config.toml
num_hidden_layers = 19
hidden_size = 512
num_attention_heads = 2
num_key_value_heads = 2
head_dim = 128
intermediate_size = 1344
vocab_size = 50257
hidden_act = "swiglu"
norm = "rmsnorm"
norm_place = "pre"
norm_eps = 1e-06
positions = "rope"
rope_theta = 3000.0
rope_fraction = 0.25
qk_norm = false
attn_scale = 0.0884
bias = "none"
tie_word_embeddings = false
parallel_block = false
init = "orth"
init_std_qkv = 0.0251
init_std_o = 0.00575
init_std_up = 0.0251
init_std_down = 0.00251
optimizer = "muon_variant"
learning_rate = 0.0128
lr_mult_down = 2.0
beta1 = 0.95
lr_head = 0.00451
warmup_steps = 200
schedule = "wsd"
decay_fraction = 0.345
decay_shape = "sqrt"
final_lr_fraction = 0.1
batch_tokens = [65536, 131072]
max_seq_len = 512
doc_mask = false
train_tokens = 862200000
max_steps = 9388
dataset = "wikipedia_en"
Each number is 128 + 32 x the weight over its row's rms, rounded and kept within 0 to 255. Layers, rows and columns count from 0. Numbers have three digits each. The size before them is the row's rms in percent of the matrix's.

# gate: layer 5 MLP gate, 1344x512, rms 0.221, rows 1062-1079, columns 256-511
# up: layer 5 MLP up, 1344x512, rms 0.218, rows 1062-1079, columns 256-511
# down: layer 5 MLP down (transposed), 1344x512, rms 0.259, rows 1062-1079, columns 256-511
gate1062 095:159170104155161087156087078071124110125125139067137194119125103085071120090112098108152130097117133143150136115125157124099139118061178178093120223192165091124100159175169121115123062111098113101116109103111079178173133119153161219116103112096066115048170152117133160123149086143164145118061174123103090112113128115160070125137122127170103074147174093188119182154169147121193166067038068132092133122165185158125120115101120129108118113074089162116111112094140149097150122141131125075169116114145169076090167104068118069107102159124149121124093051126081132144139173134188121148119129086139105106100131118146125132114106088151128103129191125099110078122115114140166137124100129132120080073128080109150148117123163143187148113105123146131079119182095168155112132122153094
up1062 095:112161114202128131113109106165129197109141141116101183173173145132153116137112128133152156133114114103076131148109145146149107115125169120144069107160129168108056085178167132120126202099133157129157138123132098098165110122060111114099146111126116113096099125157110130115092170107105119141102085109118175127186102114100140035160108127120169107075142143176100109156118172115214127129125171115119111140168090148149102199115134170129132074129149152113084113148118178135052111144136066099134140065164190101123116148152124134166157111153079119082141130137168223083134150168100167148108140214119112119128167167139147087089148113096122089189179179136162130115090121084146166124081146090114127125109121121144136115087103100112146093155075076160100147114075120116146160131069116
down1062 101:147143086161144132138113113196121194168179124162110069104107179126188135166119131141137193132143164128127109157125103156173168083091145166148128179196106135144125113116115111091092129101179125146119119195115164117127061123163141127167123123122121113087163123107086072153147190127070129121107061105133126061143147145114178127151156126134118036134150148130143131137118107130112134185158137131102113061139141074162040125185151126129118110111142131130115099121168200134122122113122114103134143086073136086107111060108159067103106127160141042138176131090154138092116174064070152164138157119100092140098106177128094120053168132075137156169121204123144156171084174146188048168148134142097074102121092166147218116175138136164099097160125172143171095106126085160237117122121087
gate1063 114:104172077118092041121134181163097155106122102133151120147103123146198118132136192125114122136179099145106151126104181084110181106132157121164130144155125136134138114126133157111170118143130186099149083133141109135121147124168101176104134145077105152091103154073125158150095103160127082124128138068134108171119115149117187194131105091163128171042131138107092110132142135094164111097133099131129129187134148110138092081143183096122198107115135109118122166158084153153153120124138152165151115073082109130150071161135133144122054140200158122156161125118099175129124100079081153143144098087132127164123174138103143159166125093160119120177110124121143106054146093109136092132125123179078104116118084105099110135128087181075081115124107152111155141144144148111074151108169122
up1063 114:129113108128126112111145174100121136103145119141135106178094115114107159196156154090106135136166159156112128122123204108097121121165169140121118109133143125048192076105178143161163111121103151076144102100114138138091142121165116228140075135035134101054108143116127157109117111162116113104131152124136091140134146109104170159122085108129171139079114166079064169112136116134173127108141120126157105129139115130140116131160167097126135145151093068133140187206087092183074134135103125119125120074101094164144081172158107135138084109183213170169137109071109151164103149065113148126135137101119117090117151160104122146177124101133113134105144120091107131105142111083108113135120046154085066124145068110140121090080126157111106107143133133135152140142124102127097163110116115
down1063 086:183084166171146141121146136122114176134104095157149095137175167106071100130120120086111071126108160118140060022088198105132120080172138127115109082160146088154114104182146086169120149134181119075136141084117152150113110119135149123136099123111130078119114119149102109117148117153090155112114139147145092113167176124158113154146109114085153145170129130063085152144159099133099155137108085113145131191098192145130152137116145159077138125163111093164117182158068075146101091106120105105146130112111116154076130118143125143118063097154199113129107168170110135162067169116081130126119132159135132134091186113089150120130139130156141119109100163081166083134126127144134135085114109123096104135181087080154158128111069120117123070149130163126171195124194069140124160201106070
gate1064 093:083169090138074154132138118116148110115102081076083090193102151110059211100110171139130143079176118118159116145161105131170090156091139195155104133143143112176096142178172121119172147106115130126147194069136151148106137142134191175150048095106092157073152134128170107099131126099142141116106130165126124176176137100140142155137119139180184178155124102101112137131110155133094156118104121125130197156130174108087087175108091082101129151128123154140102102113035116074157119098124089130097074142163141104121165098069143115152109175157105164098114170063083142154124148110111083159065118116135163159164101092138080126122192124175110113105080130117141128110125108078138150109109135173169162044138096080110086122123059157119163115137064137141166125079146156090107085104144093
up1064 097:082105140151129115090171122152142100118082158182109150201138138067165090114127186123089066164125099123147095143141138168088100134051098171128097167122157120146122156166132159139174161155143196128125189136183131161112121149092186135074125103118114157129133124180109101110159089142106097089089098146140142154096147104168132150179090115141193149127134120127095124121082090120106103141068150079181186139115147126098165107138137080120148171178122158180109131105141150112088179113110160107180076152184066176119139126154212124137123139183111145148118113103160172139129166189131160160130187084100084129154131126106135131084213128107112097162100086092129142157181115068136101166126133067156179142106159150121114172126111112110184147133120078108113128127168127161137105155123140
down1064 098:135070135082071077187132193148165117115110152132146182131090097118117158117178098112120114136151143108160110124128156065101106084168124168155150220161112165108151128105165102132133127102124116155114151106093121165147080121161116129105129122105105148142208126133070087142094155096114139176068101110161111129098099112085138162118137129117127106123142191132121125118114119165159108121126176102186116100099093073134181217134147104208140062077147134102064135127095103109167197085127174080107116125131083141072102116148126051136163123184180117090069117059122121173124137177149170082138184120113101158087069118112172127142125126146130166160160197167115136116139087138140111106138117142093108113162111165117235120126049102073136091150116103113143189190170098116133131081095153
gate1065 096:105145106130046138081119126161073142174104161085074062169128137120097128162125143171155118137097130171141085159134117112158118162145120132093205087166113087147154117148165114151090088133132137104093130079154135185135134153052141097134051142103117079132163176121150086120075110107083153065058107140159110073115086199163131119145109125123110120120141168121154117162107096103166093134130164099129096147077091148141181114134162146121144105126117174151191197067082119113160150200100121131208117163130092145141119121099073125127147145106112088152105146163107126138074157098196138121131133135174083116159087104132073209132149153122141085170135097143136135139145202139156094147099175184105116119155134130101105131172100144117095092172148110089109129088102104141128091116114197
up1065 096:105094125144094137170116122150127106120178129140120106130140113103128098165093122103176160094117182109132151156151121129132091120087081170099107065069099084143161125144133138141113041170147087116060169172130104158116175159128089138068123119136108080168142130173120162109132162130134130197096165139119078159139128089098128178163156131115115162123133106102151176146164113092128119069132137127118176195080139132128122162255149122123168171125100146122168151147160154076165141120110125185131129124153145148111118148102123134094155138120062106132078111068099066133165090104099119150126174164125106155128082136080105094120102083160123040128151074143125130113139104144141165079171146102101164188126101112161156061095094155140147128111115070186130136115159098176121087108076131
down1065 100:141078066162087117136147126184136147143121143117173119186112052162121135112095120173153096124142119143060160126174151196123100076152143124096149105098130080164096128140076137116136121106173152095044144152198141170204118072133092170118098052146164116124107130146114141081216239094123117163067128146121102190112135089122156104177138105143112113150147149075149104170167097177160134084147103107105075146124134143149139168192069126135104138070105086106125098125143160096134110139071172138172154193132159138090098150157153150130137114069106111148192107103097106143135139165145084126171194145155142156153094111102160105121172141140121153144072122148136093171160199125114115130139138167153094082101127147087112148137100090169124119160130066148098095075136104103095078104129149
gate1066 100:122085114117152103151056145123183093128183086147139139132118166137121160101161106128072140113108157109155093123161141131130105132142099123162142146137122114150180128124139077158179130086130095150110096146132146143144179127144120048124074089122117096117137118121119129158134123089116169112139122139151155049151119082086136142094116107157154113187098090127079193154168104078147147168129120124099116127099192128135082133172117113129120124120077128114139130171100122144100122130121132162149149124153169127128120083135120103109109119155088172124078140185154109097155167125133172094182170078169128209094162190074113126165143062111130116111157124190177170130164102133115167119153089126109083126165122126147127190167069114093105145137106141193166165123168110123102155101072145
up1066 100:167162102118115141114114110089174180123168086122091079139168111151130150136121161084196154173135133068143144133142125100165164134078096145159118206135092126107101144097111136127148078141103071116099094087146124156126124168144182036145122098113103079159092152127106095083104173137086116130099086140152100136184148092159167131078161138157170196103135132069117146136118136080070155095139148122081156217098116150119139086101124193128129113141083077059150114166118134157115139104106159097135132125100139075082130157142079069118149106061172159113099124168186101124155079115102154103081157045147120125116169140128072117131163090159174144127092122120157119144179174146115101080121083110168110157101151133186144132157166161145154184134186095147099162149057088142167073097122095
down1066 105:150148122096110168067153143117107144129110156174094104098102156137191154148129148125134150192123146150157146072195123115133155131121074156107125167185152137121079086112091128119070208087087091157132114106135154096111138164118137104138148123178089121115120038107092098097083119117093075167139107159154161147194117159110108097161101163090134157104122115191143151071078128112170041080080080110196100139145130163130171150056122150109105155187118135141114113161110113121111132110161158075116124140159156164125123141061087113158063102144185153135138091131149140128099139105066156131093090084141160111099102101149163132113172061139122117121144073129126115177186147106095097147140137102196121182096144138116118072168086137114096096175143132094072130076112142120196112194099115
gate1067 099:142137134164121110141053161199143190176116126181148119085107150140158189097111151109127093112114160075144117124186150127144071125100144129135133166152060101157112109121123124076111078215105158151128153167126193153128102147150147093121140177092092113128082102181187117172145135178091125129079073161114140114134098178104142174134066111098123085137164155201085180110075116138135092115119129164192196162111158095092116100139119136148101176153124165109088151154165046105142087132142195126176138122150079085121166134097143149123127124116112152135171165161090135127115169125092097153101096147175109104150175076129106123147097170189158122115150102129096156153099129084132160146086137157090079166186088172121175152104140096078085136150187125077150210138124082145118110076100134
up1067 100:088134152122112123079110125119089085182117124133092170088137138119152094110160124107112132134159151133144121136179158146144078152100126134166113135181131215072127119144175154079114092146139142082127124150110089118147091078128148118117151118130166188174127090163154136110151081110184120094185112136097150109081118075059189127127185121198076129168150179105107204149157084142153148123150162091077140188184166079070120170091128149140092129150146138118092105111054115130146119100109150108109146171102159199063145094129159111124151136125093160140108111150092060171146096105116154125106120106094129112161151094131201134129185128115110168125120145104133141112105147203176125074150169149178130089177084208175111167101157136166141150120085088101133118112148184170169121167129109
down1067 102:103162158077074121162183087129186149112109138133125126075152063099117109142158116147100135113183069145122205190171107189098096137114127141132141130175082112161120120148097080136146053145121159104062175096115052085140126158083145176109201071136141209142177131122161111118117103148147095101108131157120177066128082078145129127121133167118148182129130160166155126175137158120128098168125119120161099128120134139093106161155127122152178126085103154109147111122122157131138077089089146104089161156122161128114089120135124124106145140128091154146062185083094161158132168126096141106094116134100185048184117143115106140122104133181121144111119112160165115076120170128128159140127108105121120159141114139150105150126107151098101120157167050123101180144143131163177119169092123
gate1068 100:177232139129093160078043121141079101134115142133185097129099115105112115118110086177108146124124107033204115112127121090153109094088110157121135138110184126144159162057102147166211103113110154128183095124125124141172135165171200159176095121121098133127155119087150086125017114146106168150160146160128164135116146128113164138134155142148110116146158157208153147188130148151135063087137127160167147068151150125135158173116080095177143101151075155153127121124135116096098131134126095142135106112130088139155095140055118151132139135098185110173111096132128102181163155104122098123101161139151103102211141161145146128143099134122105124114166119152156141175163127113163115107113084106107142139120177144101091222115105130129128218162120160198129148117160126115084120111158115
up1068 100:141045113060060110136146140159099120153125058136126106145140130201113192127114186157144117183096142161117110133093087179166163151115148154132127125152100092133103151140150165127160124082122154150123135170132156068144154173165184101197143123147133101092061142066110086095151114121145122064095136095085170194127121123185130211143127137132198115125101205127124160204089141149108161121176101113138130136094150140132103168182141181173125109110146164127124081200118103101152106090170165084158095157121073103145110120123169159114140195107144073094090088113142138161095093148129144095085212085101169092162094099080153151121121090156134134177115120103206123125120187119182176144162144141073095088115097159174130127160104100125063176108173100107218130104169124142161126138129118
down1068 103:142099113151179177189155126166140098101127140197083144122084145112163091090090100152068126044156144175132076194111158108082121223098136158084020135148172116100071099112188201168160133169105135145122132120087080103133138076119081152149148187119175104117139126128143137157116130160162122116137144111138082146160146102104099158193091135144120096071160123090195158128126125104152142126074113150157136171055125105117152095156154110194106134189108097129154089113088114161087197167128141093177104133146146191088108085172134200085103155089099108156145131082176088066078160119160073131166134098142149096142126051114131088184141193124136185180129118115097101090133118128165056113080101127151118125151088149122083121141071134144139127084115132123144161130066109170155144114118119
gate1069 095:112115131154105124113075153154131165064099178082079136151115102129132097136173057101137140129056094124121127123097125135116143150153152097094105120129042096122116113181098076128140138176143086127112162128162074193131091134069124132128109071139101148149126112125220155162112195090158096131108119100162146148132121150163148154107122144167162093138155124123104167150178100148183109103152133143071155103075060136087122076075180191107073134078167144090159120067142118144101119169107114127192186102120145100122124142099104096162144165181141093140134145166113138154118136134113104174130092088129158081072110091137094223148179182092129120117129129138130087129102141141130140126095156132074108057114151147050160105160109139143168161110089100162143138096142130119143112141163182
up1069 096:128119130132139109157217107149082093091138152115076145139094196184150210094154136139139144129122104124137147149149125140140114087133131094112149125146131203139136119119091167146079155124149111153099166083092132073146117101079182082169116116125119151141067103093118153112142151097154099150142175174129152143137155112074158091152157139106127128079110149122097134086074080131125076109191148095136125141160130140195157134175076135129141119094206082134132099194163105148176139157138146120146103171170138104142124202090174075124128090125141102125092079096091120134140087086168166158109122164128145103148129057109138122167140077157093073113126113097127137177158104052050184155208087116096116094108151178070103095139112117129135186147138096094108111164139142121134100118154047
down1069 108:154127124110069118097135168100128138081096112097109177139148151086163115149167164096124143163133141159147063137129049166106119136118112122176136113100098124076147155139153092119134078124080154148110119134075088093160109114085142143085142097096125106084145126088115151139127147098190110110146175128120164136165148144108129096107116110121142167083116131132129078055103172093129121113195158103132114063097124154214146144120129115133085128106146114116178095132149132137148133180175035070093138171119136085089176218123129132140173137130147093099132144122104122115142143096168168075079200095205052161150094087080120163127144123122095119062125122122106116129180111094144149143139163172112204121085159106136179104108122171117138058103138087119179139115096140144109110064145137
gate1070 101:063181123123111161204135130144165110161064157109160118079160163181069084089148115180153103145129099149152136136211125121085139138186146144153184110082164157117126098143155111145128127094132165160132115158128099089127173192130122119111105120079120097116138119165098127132109092139162104144129130117174169145148083144183159100152173074140097068106082119144128156074197096143175123131129127038137103146105177138118165128180148179115144144118166101108148115104137207155165112163159174079146158130169142149119172123152127134156081150101133077139158109164169114116118159091168050192120107105120127113123147111097117138091099174098161117110136057096111102151119090132143124185139137130059124100134112118112190208139132130153083121169128179148124069092115089174170112098127122
up1070 099:106133061092137135089167130045118180123138155181137174164156188140104095124115150112158124168199090132194138107151162128091149126159117182164133128124093120111105125141172103087172095108159166090114072118120117141150145135116138131181130139097077124168118162107095173127145168057121129095150146136128157077067099124130085147138110127155059128137132170133077118144129158168116130184107151158114070138118126168104176144191123101125090155151141090116095138114104116152150129090128170136091122151136105035129142050097150139100108118124107112160115154054115150137132158160148046147100116145146168111044138124091209130125172102109133140144095119115091115130151073121115068142177122147165095095132094156138109110161104094181129127111119189075114126138129062117183122126066209
down1070 103:096170121097153075144139124116087150155180132143084153106083151071084089066192167163165146111162166120138177126126156133135141189163140081120131112103122148153147077179208125113158111091151118141132065147156089148116118119137137107180199155119145170179124158182190148173114119105158117200101113111151134110086120077186099150171129077167083155152095147095170114134157137130115130124123100116133142101156155132159146120158126080114132146118148147132128117108175174085165118102169143096099113096141104131183107102086150026102118117193165153062172186122141127140094110173164125170160135161121066085130151099094206136072144094161177126133145067145132112108128104167127133162089142117121114098157141194118098134153095135136102132099043203063098130066148079065146124178165112
gate1071 096:113125109113191109157132158133141130140085143130137114099157085111169129091146115156114127143101121095139132118159166131141128108141146042153137076133133089204175104112142103111169080176085106170155131149098034161137051144170143089172146100124135126097091090145090151119177118093139100187128119115156127137172096125146131151053155211137142131112101168102176204120102127135146088155113173097144125116206128067175165114118119157106168136150156109110145131182161137112136121110140125107155166131115109074142069117133091107170145189100070159169090155181149078164119177108129135145074154095069153120166121125144148127156097206126188106096127090121095135148112122117133125068153160110128139134167117075162095108134198141048123124080112085134126185122056186150095131138151120
up1071 098:133156175119077085147225127122139074118163090138141079171099134191180071148108052128108162077094173158064120123112116068129160125169066119098147134078118081177100119051174133080119131123142149080159126085082107122112122175114164096131064102111136124147120107147137152116159150134142109156163136165112152183063129131129099122122166156190181098128100107132164141062133098175169103182098164136091115126122082134166125074164099094129117143122136146104106110147137062090175119099122092096090138121184177130150091134107129144107087149125114130165118129120089116129136107079093126135131073126116175191104143152126091114139125084123129146093150202192134131143125147080113090097117070162094144147174111106098102101190107105119082121134065070154118182127123135121190134137126157
down1071 099:109133111173113173130117060130146130177116151131107145155162132186144099091103069107093114119133148101023077098104088157150137130158093119113133149116145120111196108122096109144111181142086153132144130148129134091169124121162153121172125141120121157129164107101172113123100090119112108142110075076189114110131166053159097140094127135143146160143116197129120143150149155101136095173154103106138092138142144163139173188104165092163103155138140137140165092101125135082088142117128165100178177194061129136163140177124174092162136097119157205125110180107135142123138129123131146099089108125191162050095139139087150122124155123054091126158143102129107068122163113126092105190135062076106078116098131161138142159106147127140098061105143136150100095111187054101128143136127111
gate1072 097:137108100100168132143132172109155106114158142153130130164104122097071185125083141168114189205152177135100107105085143125151148205150166128180156101105147151160148138127067112100194122143127153189140135177145128110126163099185103111132110129137086182141045104097102113116117127184205174115119146166087018090126102183124114073089058185144166141078129115119160156121148130142132080185129111137161122107129194099121096140138123188118125174174147127119170153135119139214200115195148115192123131104199140162168095132128137125146113134129150147124071157215107158112144141108126173123107091104119188098118153125150135134150131106077153183111119150171131137153165131104140150124153092145128170134137085141148136116176173146104112109151166175116157121096130148117144159136125104
up1072 096:078149091105151154164108145121125115075164087185113113124110149133148139151106140092078095064136148144158127116151086189156091100173134100122141174177090146108161155145166164040177114118149169162124155077159115101105120130116166120125124080142118158166100114154138166131137131126103078189105169113125127083103141108102085184104151135147138082125087140091105180154113149052100132163115127117136188134152130141146089095143118159176143103082138121114168097099099143124168140090120143148148181102168151162097125138123135142162132113183139118133083162101130162141119127069108114157146099184087146167095117166131143140134106094092115130141132136119150107120162101148137128086066120120100151139149128144096058104162105150118175119095192114134081097149110115126170136167158116
down1072 101:164157117128150146130093103131150148101131085130087120131139130128150148156123169072084129146118119073182169161154083105107101124139116173149109114115114144132126160160088167150149214148215141114128159099122141166090170148169118123120112161173088108129133167153155096061154131108113137135067083128120118186114115144114078171144123113104149091173093089139100066107119140106098098142077099143084177127155115141135099119176131211173147104125150139078100109126157156150114119144074123113157094073172132132082119131107133116067096152160106139081184119098218131084151159134084107082133097137134108185155094076084192085166107131134114144167160155118128049119141115119100135150163094153170150133162136114093105152105107159093206158162156102098118136148085137111131067130084190
gate1073 101:071120131189151130122076140085113177071175112118157166144114098174103112098208159145160149141168200062138136137151147125157177112190104178114154164104094162149193149164148164121155133132166129181196148136091122222114109161149166155133093132128140161110092008127135155121144136111068124165102138153117174181162139121125129143118109132185131115105192106115133110074157101159153060112106193148110093171097137123119160090159171138113104186170135110120152099159099098119127142155154131097189077108153095131147164150148139148107141138090130122128150146087126123104176144153137082136082106130110134133042127151159198084107144147146185103102158127140151168147053055145147135117099112125096140137169088137142140120117088114125161108115123127117098125162104141148117116093092141
up1073 106:151134178163100133121077163200112144125090102103139110084097139078135166130063086141107122102106067147106092111144163153086114169130155115132124191129097163145170114120144155073117090097106137122165127087127195095136118069096125106163112121128094156182166154180125065101108132205189108139175113134121107098095111107147162117138153162129135143127150129156100115130124171099101139063137099208131146128172078201134110170088127105101134128046147097098148104114120119165138167097165146144153167157073100101041175113143125076136111144120098042140143124099083119160159170130154109149135117097166090109145101176057130093177119128115083096118116130098150099080155144148112130104053128172186099134124170152153108137126240117128087057109135203139195114136159094099201136136149108
down1073 099:070084106120122042102162114152097084159093093113148093104137175117215163163078100126068131055144082130096125127149131164170116122088135105091143220199186074159124153178089101147101160089128112121128069108127169067155137109109167140185155105137126148138152117111164086089095160152163097147131098120147130118076099107134168141130115122129144149142125126130125103095115135105130174105160103113112163126125096144075111120101093089129149115078108150125142129070175127117109115109079109101078106144130180095074164105167083157140094166148071135137104123109088117140136069112104135122121154111142078106168098112120102135199143160114153133176088099133114130138146131130118134175154121117117160147137129101150164053118128156130042104181116151149107127100122155087106130155110073
gate1074 100:095124148188146113135108152155107124079149160087157140115146156122169130147106170131065106108116113131172128132158192115121128139131140095177161081114182065102138149123114089153110106090160093085137118204148124145128081241141084070102155090126158106134141105084140117149154161153087138111164102100128085147132115148184146192189109138146129082147152147165143109127156179189156144128102112150113121152161196109079091171074112143108093150101043174100077132165124161126155099088132110111135117135117143136131131117135129196051073096074108115149191132088148123183120160100143160209119121159152118085061104079139119138171151124172110108104093142187131159084113116123126115144149078090199127177169148118130143151145151147128120171154123141211148055121128154112098183126192152
up1074 099:222155098091146121123113160112124122168177147146076106150097108140158127116127109126094159173070121153104140121132166134146175059147130107088123116134090121050094124131171164196141126108158114142154150139126181120136158153065050179083193108133112107157184080127122153079126144130185120120171097066113139126183117132097138125126045133102142185119121137108147159130079145152144117108101121159059105123121127180145142115146210048112106084149087070107132125161128126141140084102146132147160078174130181132115122041126114113158096178097087151159120110109095100087151071114171081084097136061121130140116104198127148102133110105125096103116157152071137076150139132185163114104125141106125111123109144168164130112190122117149143105173137084129150110147129100083129122152142091
down1074 100:127073083106136121124086185085114106132077145187165159077105132186136088141126151099118162115095140161133115141127087165104097036146107109135087142088131121133188139164109081143075112062169084158122142121089163118112108124133134100096127168163129153153121131211108164113060153118161095104117166143087166104106130154134167106069158145071090167207119135145109145156156094157146099093152056083083105103125136132143158190151149150155142091083168100148140123115156135152120147184154115148115168110108184111134155122157165072171127135100150058131139136165166141139123106177158148144136129150096107118178161157127121111127111143151134128098097106134115088085170085073174129104141194156123137134104072131123081096113132134099128084087105136089125186077099131148140082144116137
gate1075 103:179180117160175130088039160162116123152094152121154114151137127077092090087091255120132080167181145075163135108126152154107131107123214082109148105171093077156127156146119126096095064115143151117170141099130131083144172147150111091112141145116146100117168092103136128080146159184120138152092209158091134158153081096141110131094159118113110078111156107176104171131120094149115107116125152148099150187164136040102137124143138136110124103100139174046142129132110123120170117163150143119110162107111130063119192105115114130127154121086163159172136172172132091146104197095098090198135135120165162116141101154147215003168132152116123063165145164111140137097134103156073149150152161060070100062106144180131162137184151162123125148121166116101162142136107109120118145103093159
up1075 105:115107123166172033093061164156090134143117178125108129078167118132118124083092163119091054108160096073082128103108086135133171091152226091135148112148081076135137121115127136139083098085128126137141109134125123096130155129129097096160126100135146107133128147043146094141149129128104130137127154148106193150102115139107174115072126105139089110117121147168105133121084062092142118075176149142183145058130171083121151065082151147169089113161164165151104174140101151118160158115114125147124121119109130107212137139065197151160145121171092118150102135182119118186129186112053133218108152137144119108174142204113107109179218071091104082119108077116149113128137113124140090161144082036099117122182150157153127130131121120107138160140130091175145106125086126096107155104086144
down1075 090:191103129081096125103108151086098127179146150155106065127119161084133110127101141127085129202109136184157016095106157120076123090117106110191172156116166094098141147087124093088114113106143162043111188111107160071136140105138096193123079120078074126118110137153110181138066163092192149114143118148132114142164097159136166124117046150090131130167141117121141100111127131152118095105107120171125186079146093092102108135087167127117151110151130161115122163161116077095120099135254130131129126078087124117112134166083130107132148178108098074115142135141104112146055156152175069196101065149148146128083138156161148102172096179113101116122094139159122132094102151100155117091135110142115099077187210145111153141136162114102115117064120120149167126121120124126142120148198120
gate1076 099:099128123121169120033136078162134140166148165080154163108141080158137138115105157056096091146096106135108122131121165098143115187110108074169150162136134096117154121100147168101143117096109141169085081146112102116142116092149128128168088094114135142154138124157119118158156126126121106121102111146173145182124082089103190117112125159083083130119118133180082136208154147103128139111141129115122092147061133066092122130138176196155143135115123142147139160125152121145130150095142136149157090123115150132086109201135162151120134152167092127158151112106117135211137172128156098107119102137191057121142130108170093142158081092129076155200112135109113170101150198134069113121058090196164123047125104113068158143138119142160130084152101128124155123104140192128164102119091158
up1076 095:127174093115179139102124153164201198092112188194168098166104105135076145133091132164110188144115096109101156119139164178146113173087119140092110102140099142137134108145137140102157124160134117205074108147146143129122129099051146186082078094113087128070205153115174113159135148084172132091084130110105122168165183168184157125100124118150120114136159187107175131115067173065159100097124106135112144113084168148116107159136125126090167195132108102155102175163143127158144140154140161127121142095101130124159184091172173113066108174073076168120145129132141108105148109130175109141152119142044134124133154161151147167203134110169125141119132155076151161155147145164076131164102110116106140125113123105130110077144086156117130163153166128059075118130150120173075093187100073
down1076 101:109113188086129177181127143079073094171116157104118158186135066133131131102146103144091090113138141175112132143179089138175201152150154088151088065079138122135116155127082119130098113200099112130128098136113117104113099093148181123173090143167093141143079094184131119112078118108091134173130168120159161088141129143148072125139136124192143063118148094110155100165053141128083173117138090151148106146114121107091129108148146145152142121121127136056097102123157148102187119130171097099132102099093139161184225128125083113135132111148163064182119144150178117101118060118161112157113095102139132105056132122128149087128160173068169082123122118158129082197108056108153146128171182121131177140186077120111125118169114152106174150112120164152123160134130124111118196124194115
gate1077 099:138137119120128099117118091099094051116106130118066125106094121086130123123118142129140176136138146137195154120119180144020054114097127143087111148166109109099147139154137097154119116158170135069098133193135174130098141164134115131197139141095149147090123115128130166126132180139093114140132100111157141129166150178150085123128152175142186147134130132104098129130198153128148061128101117108109196132099145094131150127081186129133138173125127141094130121104134128172092157163128108154097198130107134102186080110091136102094098112103147112109128166127100131093107090162086131140136171106096147083053095126092100138150121114177075193146137162124190180180128085120071170149085106175102169122153169166154136112098137177155112157175057132086094089147106119113139145151120122
up1077 098:142088126139146098122093107105107124116120152085164052118121123065133159134089147140129112136123104154102144157082112217181134129130112133097120092117075149055171166117152138124123116152114151112126130101100110080137195136171106100132124119144098145072117146075156111081166141129139167091084093118130150154162165124137159127102126120149089112181137190132107130129143171121114168145162138146094171172134146194094131137118100055096151099164092128124100141113115046180127179154147120164108114172152150133088125115076114150165162117171164112114125137148180151126142132110117165113071149158057136133163151131116160131125077120133192091137189176097081135191123139160107124155108104124153110116168154127123137117077095167014123137118136085146149111117151118087084151124090153
down1077 105:129151132153110129132118135119151125147155134141152133056095111094100140177113151103140125124146105114137157138142096164179138118112089161116142137090090127079126084148091121123104113123135077124167111123103126131174151083086094117169083130132157135124193187104131092149128137072148143177158121103111163099157146148188152135124110094165159102096109172146098117114099128180097144166139111151029126133135127166068116160103085139053095144130166143121164126112112123096113145153126179085161141131113087176161143142139119073171170142122129144122091110111131108187122145099161176057182121150131102183115148108146111151129091122117155120141132182160091147137156138135117116106132180121107089085110071108154075181130160137163120166123157158112126144106227136083112108107075155
gate1078 096:165105108200136118096142140164152107141176146116108117115160152098168135145169152110195125150177090121121132136162174152110098110135105088112084108138155154143106099203149111171099089117093137133094179164152162130161171138139158148074140173169101126132095091089148126103174122135133122211111151147130122169099143124115158073151088059095110152127222089084132139130173113116145135106160136135125118139141160137131160127108132156176128125128117174120087109132107146117152153137113107113102109180120113163189102134089087099124114140191155059148160046138201093096125156122190097136078112132113101117138171119113186088134140143182124170138125186134103129061106168124159140137146101164135067112143185129100182146124129181162104125118179158185130124160129072143097106166095122
up1078 100:101103105138157109115145151133129148089114106137077150143198111126150103147179118099113105122152150155064115150119148162148141127151133130198124122210121072111101107167103094134146164196069126146132181055127169105085125080090085114088080162157148144124105125124087072135147114165136068115122141088132167139136104154105196175165118115141090113131130082149124139139089149158151143083095134134132130103142094153183171172117103104147056121176112120061081131132150179159081119152127118174121093099178134121149064159141172134176143166107179126114124075149151145061157179179116140151122109113103091132116154087150096085167151134163169097128142139177078169123132130157117089151107155166093164160075153123139154110164172104169163102146141159119170136056136105141122102098178138
down1078 104:142134123050128157049167182088101133124088103134098177150147125084159103164139144112096098167227105148151059147176122151070107130134111126144120121134051090188204112193126084093135160126120125149120168110130162146135170081068173085153098156057176146106149132131128104123084104139145093129106139109118116163095064122144194169153083184149072089119120159069152074130151144147113111144119139166114077118065180111133170117129102073096132075173145132091128130134107177089137108145163088161193120131129120093109055133123164146135120172110180066113139086138085080105101116188117074113115120144096078059137108148149082093152140115130077078137086092174152096156075148166217116051092151130123152177123133103136103109204134181135139130065204120166084162115115141103124137135111108
gate1079 100:166091145130162077118119138089086174178132144161126157202086109104148156146134085103128111100061109104160153110110108108132108149123109158121106163120105140137121051172085167138126141056117144134110140174121097100201112110091113139114146103096133135151114090151087145145109113134202175138101114123087152128087112109153115161106135174189123131147149111106138182099082106152126082080143102127185107170186117166154150090104124118181143151143128122110164151094111102133116178150166147232119151154144154111090141140128125108118101101160126074139059125097096087108133144084139147167099145177053143084123141149142144120117146112174115116118109165145090183149122134100149105135111087175128105118131164136085125153134102111149150139127108123159130173088126102107133120167114116
up1079 103:113096116166132127137107097203175173108168078045128117145108155086118139104096060184120144168098100129181120127135058110125135126103195138145075098184098112158126126153130129113155111093143174097123165140100104120135145120159140088133102107101126139130142139163101131151154150145119120090087152088185100128127133131139173103147061151169095161155111094130115184135126087172181064140161131159092169147136099160091133127179150145133092078122158080104147129156149153181046104148134188131161136143140127119113140144147170135113136139127098124120127081139086089104156082110131094106132123090104168115122168153134125119155086146177099087150144107163194144116117120128147166181114095117102170137137170107183205145121130156133098111141126139094114186122104094188129153088068175
down1079 104:136106106139099154113095101130103136115195175140108125084160122177108154095118123125133094046101103125135093150059127159086145089145129116097142147150146170120121075096117122125158129118133081055135160104141131094109084156157138125126127141063129092091084072156075053123142069052101161110193137148108139106099207167112115131107086179121085162186124170122106152154071089143132163109173099144153162077154110162131125120193137138185163061132128180073132153090157154190138092116117113165148175150136137197151108137111169133131161097143103086205127120111116097108130147108154193158109144124118174142131197081129148158135103123106157101101114171094173117108129106071125119127088126161082136198108106118183141103095053172169149178098125102096122126123118134179168138119109134